config = dict(
    hidden_size=128,
    head_dim=64,
    vocab_size=1024,
    norm_eps=1e-05,
    positions='rope',
    rope_theta=10000.0,
    init='trunc',
    init_std_qkv=0.0528,
    learning_rate=0.00573,
    lr_mult_o=1.5,
    lr_mult_down=1.5,
    warmup_steps=200,
    schedule='wsd',
    decay_fraction=0.586,
)
Each number is 128 + 24 x the weight over its row's rms, rounded and kept within 0 to 255. Layers, rows and columns count from 0. Numbers have three digits each. The size before them is the row's rms in percent of the matrix's.

# layer 3 attention output, 128x128, rms 0.12, rows 0-127, columns 32-63
099:130108150166098092159136152145131128098147132087169140109102100136102120157128114104113155114072
101:117102133130102115116198155116116124079103120146112131116130129157071121161120199167131136149130
086:171156109119133104098087117146107166096095111097126116051115127094151127162102105120129129130142
091:141129120076174106130194152150110140156109112090148107091144128163129091123117143146125121113118
097:104118101155104148147140102142123111105113100082132124117120132150146140133095163136147119083104
099:155118129116080193124160158145097113129127134129115177104079145117119091191097151081091126141160
102:075158154165123138135144119104124108090118135126181145127139115167145107162090094140115136108151
102:136089166112112157100148121147152093094152129124122125126161131090135145130111137094143165182157
099:140060095097202136150110135164127160097133134110101121116095130148138123124104114144101125142100
107:120134110143147161158147079121123136085153120129156103125149168135097141121186120080130112155103
110:114053104167123104088144058090173107121102181146159136163126119159115104110052123100126115127146
112:144143108167107115134123150173113158170156130117154161148150101116102108112080121128137119130074
104:130092109139157158152108149102154111123112101046100142111124121129125122127098139137088104099114
094:143111117128148117029118128135135137068134136111117122128089139158145119167119087142092145109116
099:171137096119116157114106179141126142144108161123145080107108120113138138123129123139138102135140
099:082122131130113101103138078125102114121135150121106140177146092122136105135069118142117104193085
105:109100106109114128078089139103155118195125088118166137089130097131125114123133098162130118148155
098:110138095105146123089131096120146142099126143096137129120085072101115114076138130130129140135095
105:074113140096128101117088169147153133114108111114098133142132130163111142106094121117125139104102
098:146130110091127100106096127115120101140128123115130124102087121137106121093151123099147097147117
100:098153112131107110127167102137146136117082173143069120160102117106150111122130134145147133133076
093:099114137165139104121140162116084148132165119101108136140134128131092141178158114102150094188126
102:127113102134180137116128102116131129155171132157146136076078107115094116134131139104130113104139
106:097117099141084109092123101124149116132095152121145111104095132109127165161132131135150129124134
087:109171153107146168119165115131141160120104115165091090136102139138125100156083137129126103063137
091:127128139169119096076085159162122144128141116132108067111123125166109087117181128121132148100125
094:159111133148125065145154109156101193126107125145078078121158125112119132145174122143126107129123
103:099153089122118125134162068130114068120126123143113124122103094176131147140139111145126108146088
088:095134086085173105152094138116128105140172157130137169112153135113156123122137164116125137146150
092:146120104093111146101126141125099115101143132101137200121165156125136118129117077134151123135154
100:132118091154115107124144141137155139145161109166137160121145168157140146174151123102122136141130
111:112092119138141110179143191102126121109135075118094087161125139159108139127139140126133141128116
099:116152136138112098118102076166121102151217137144128133113131088134129173126161134090106146114153
099:118125140108094167115115154137098098121158108151115109143127160111156122131070119115166169129115
088:105108169098112113101098165104135146083107129152147103098119112154117134118171138086170156107108
092:124117161173104097145146130118107116120164132096121109120122079099128162163137100092152130096173
097:131136108122155094120133129121135118127113140112138158109130150131104159119136068131132145109109
112:115091137136109126117116119160165145136109129121139148166139162124178134118094122101104161116096
101:121093161125104102140130117152148141167073154125103143153119157138147187161182108194119126115101
100:117115141112153098136109122119112140127163119050102109171119105111091092134110113140084146143186
094:141117117125136134116147150108127177117112115114142116168133137152133162145170133045150163096140
097:122110138107093137137111074138081102158078102110127120108152119101108166121124135124173123107103
103:112148111132155134075090136143143145085139112087139098182090164113168133153129143128136140155087
098:120124087141133104136161127144111150114137099116124130128162133150140168148126168142137112098106
099:106156065096134094135134123117118114155124113151089167160164133137096122119136130182112179141122
099:103130099087135158137167116077080102126162143122094099064147136143127150134118139144170131114113
115:115084147143084149150165113162149137151100132127091152114132120148104104102127134116150143056120
090:092138136151114119172099125144117103154108076094107160173146164153134126121123143125155134087131
111:130127130131129118115147139129123132121128094113142129166142088123077110090123115162144081147139
097:136151113161138107132130157156161175154167141154096176145094115152126131149097121100151133153115
098:132108134149147118117148175108113100139108134145099147124166102117138170102177127114128109142141
105:137101092128125096109098153110108146145140133110096106137091139116168120192093100141143128132173
100:117113114093149158147102182122142130141123155142158076114070165145166160142147130148139132139099
095:119120120137081093115135145135130163111149124121109126148158138145101098130142096142126143091116
114:120145122164136137121132160120122151114112142156134168129113146165079124141112146126116097109184
100:121130142112170114158154079135142168094061114139121122138172095104119148169164131100082153154135
096:169104148114124144118104142135089144102110123118094131152118087140086103180127097146149157181111
115:136079121107137086127132166103088091147112113151130101094142127132130085105126164125144143101138
106:103116160142113105126125123140079153164104159124086142127069103095113182092140104132137148122099
102:113155143148163142124121154167127161122175096143112125130102116155160094076121131160057112104148
113:140092154144138174140088138118088102085126117093114173140146110123127135133122115149136155091069
097:131116159080106119111164139148138098160170133092103121091099151155117116116100112128128143140168
099:096114138140150119141147132183133150104130114086120153103094142170187108137168154125160103164112
081:140139148140137063175167088133110110112107135101130175136072136121168095105168107129131161138133
099:189080106149133097139070135175167114130117136175115106147131171133146156125095161108097149096123
096:116160148114133135143093139159138121118150112159125192226150128117105130093141131129135088137187
101:105127156129113149146149119135139130150070102083153160143130112114127134145133122101121153135139
101:131152105114097108117131144186127138071176125121081113149125118098136119101111148128087115150156
101:131136115121093138123129138112136094130105140162163149083116177063142100133157194132135136119140
112:105108078186116151177142141142160113153116152110126117124088133104184126122162097162168142133133
095:120109119126092165134136117150134123129141109154122117189107153128098136161128112129180139165108
096:133154076128128138107118111148087111132108113136133131129111154107131100155125123120085080111082
104:137099102116128151103150101122168095176109096152122124106085143158109120135144129110122090157147
099:166119104111142127174146125113134126105104108116125128125135143149120188142184133113147117138112
113:100130146155158131139128151147107123156094133155124159141105104082088155145104121068085088174135
096:134134101095126094129125126131114149149166096141073167141156147157147110149127163109151129150116
091:097114114156153057155108075105109110126141102127131181139125109158167107126129134162136148128101
093:150148128094110138119135118143121128113129088153124131092111174128139094115135147105133062159160
101:145134105154148111133187162142097148151150149124194166108123140092098133123131072086096104135120
086:084125130176152123140137135130142156136160114131080144067142137077107154107075091118120113114153
101:111088149104168144163175077134131152135158155131156160145115109133093105090109165072115135120137
099:146153132114167119127117156110109103157145121111166135134100157133142117151125091119157132084150
093:164116107117121121150166088125182115176201144134100159132138138120169099127093144126134108125120
087:113147178122105126068084108102141134117122116153166124109126089143106106139140111141181138144147
089:151126127135173104123145084152162137134166121143160107152130109131187128104138170117099109103146
107:076120141135098110114126128119157104112117139152098127141182174135113149100108150106091082153146
106:152168101110103153163164148116118140193154099096135136111112133168130166172183136121139123138126
104:107098101115110175060122131132133111146128117103108157161141119105086157153110123136130109170143
114:124111131084129118109149125149133122173130147126122119146090159119108130135114165111108121130146
100:141132129137118115134106125115147127126122119154086155138149083147166127105119107116120116120090
110:142129148106100150136147164158117113178137109105156116149111135121146159058107128124152129194094
100:140129113126112134108093100190104124132148079112094133126133142173136109117175136124109130100165
108:138131072134088128165130142145144141140121124132050096113179157109116081076156121117108145171101
087:154188120115121185148150140124131138132109145163136166109146118162093154136099140134138127125177
120:167095118140100098107151100148102099105148124124098129113147121124143167115133132152161159092104
100:104124145171156171106098138129140162117106117152144119145141110191114082128128128087161106145097
105:104100154115161114127149108120141108128198134135147177152118100135104101064128139169140126139145
109:123102105117106128079156146134105145152137094132133144108103153146149161108153106112118154133132
106:106125164133127133118131124126138109161135122174142145080107171098138127135132142074155085206118
100:158132108087118112145146125117115156148145116120147155151145142123121052152119155111137149149106
101:139065145144145174145173151145134183158155130114130114103126166127158075124121158138082140106109
100:124189147108129122146104136168157132140137171111119069104117133189159132124125153145148125108150
102:142103093117109133129094082149071123135142125132148153130115161105149110125113123123123114155118
103:120130164108068141071154108155107163134139148149105120112109122130111164143144146084099112107101
102:145139094104160123122144113150124127100102126127130126030149083133114148140145166117099141101123
090:115155061139129121142134098156157126119148134129132143093142172094116138144161138091176151117184
105:154114135096134150136111169106184121122103122138069131143140101097153133127095140098144116129107
099:155172142140120119145175148108131091177154102124126151153109168104133151145135096135099108120117
088:118129143104114124124104148124108085134188129116117148130133119142127112091135095119144120085138
097:149148117135116102102143163168170104143149136099129157123098181145130165114149144062138131151124
080:112071126124096097182099126160131114134129107132104091181103105133163103087174142086076105167156
096:108119110109145105120115170137091115143094126169136151126136114124089136149089176109143094109138
102:142102134129137116157091122079100133095120145123120138117108155130133097144128119147144124136147
099:158138148110192125177085096118084147170169121119138146168149121147131147104126163120088121107132
109:116146171146140110125139141101068087128136119147094104098137100127148117147120156133126164140149
097:146138105134133141212129098144130122121093121147128112145148101150117118158141129102117152126066
095:100164129104096068127119124094107125117121135162091121152130141118136088139156124078154169122072
102:154159146132140105120117149170112155142106152122116057141109139135142144116084156128170123109139
102:172098151169158102119139144105135122160130099165150095127136142106164144159158119153097148092160
095:108155163127148185159117140115128136118136141091138157135106112103152081114106105177173118102103
090:135129124124135101102190145205144112116174106146125140141123135132115173123146142127076137117123
092:139144097135125137120149116113160134062124130169118099145158117093122107122121124114096159137138
105:101142117145175143122138116146132126063153122118086120137123145098136089113118139109095107143142
094:138167130093108127108177158136139116149103082122145135121138125178108159123178125115119101134149
115:099148161126156088117109145072084138123135143153129190157143127124166165082111134112117156164125
088:106140149112091129111137151157092150175139169117125171184151151140125135155101094135074110119172
107:136135125135143074149178118125094137091128101167113114140172103149110135114086122108142127142140
091:143161132108161175163124163091119156149141127145105142081089128154114117126132137151151145133136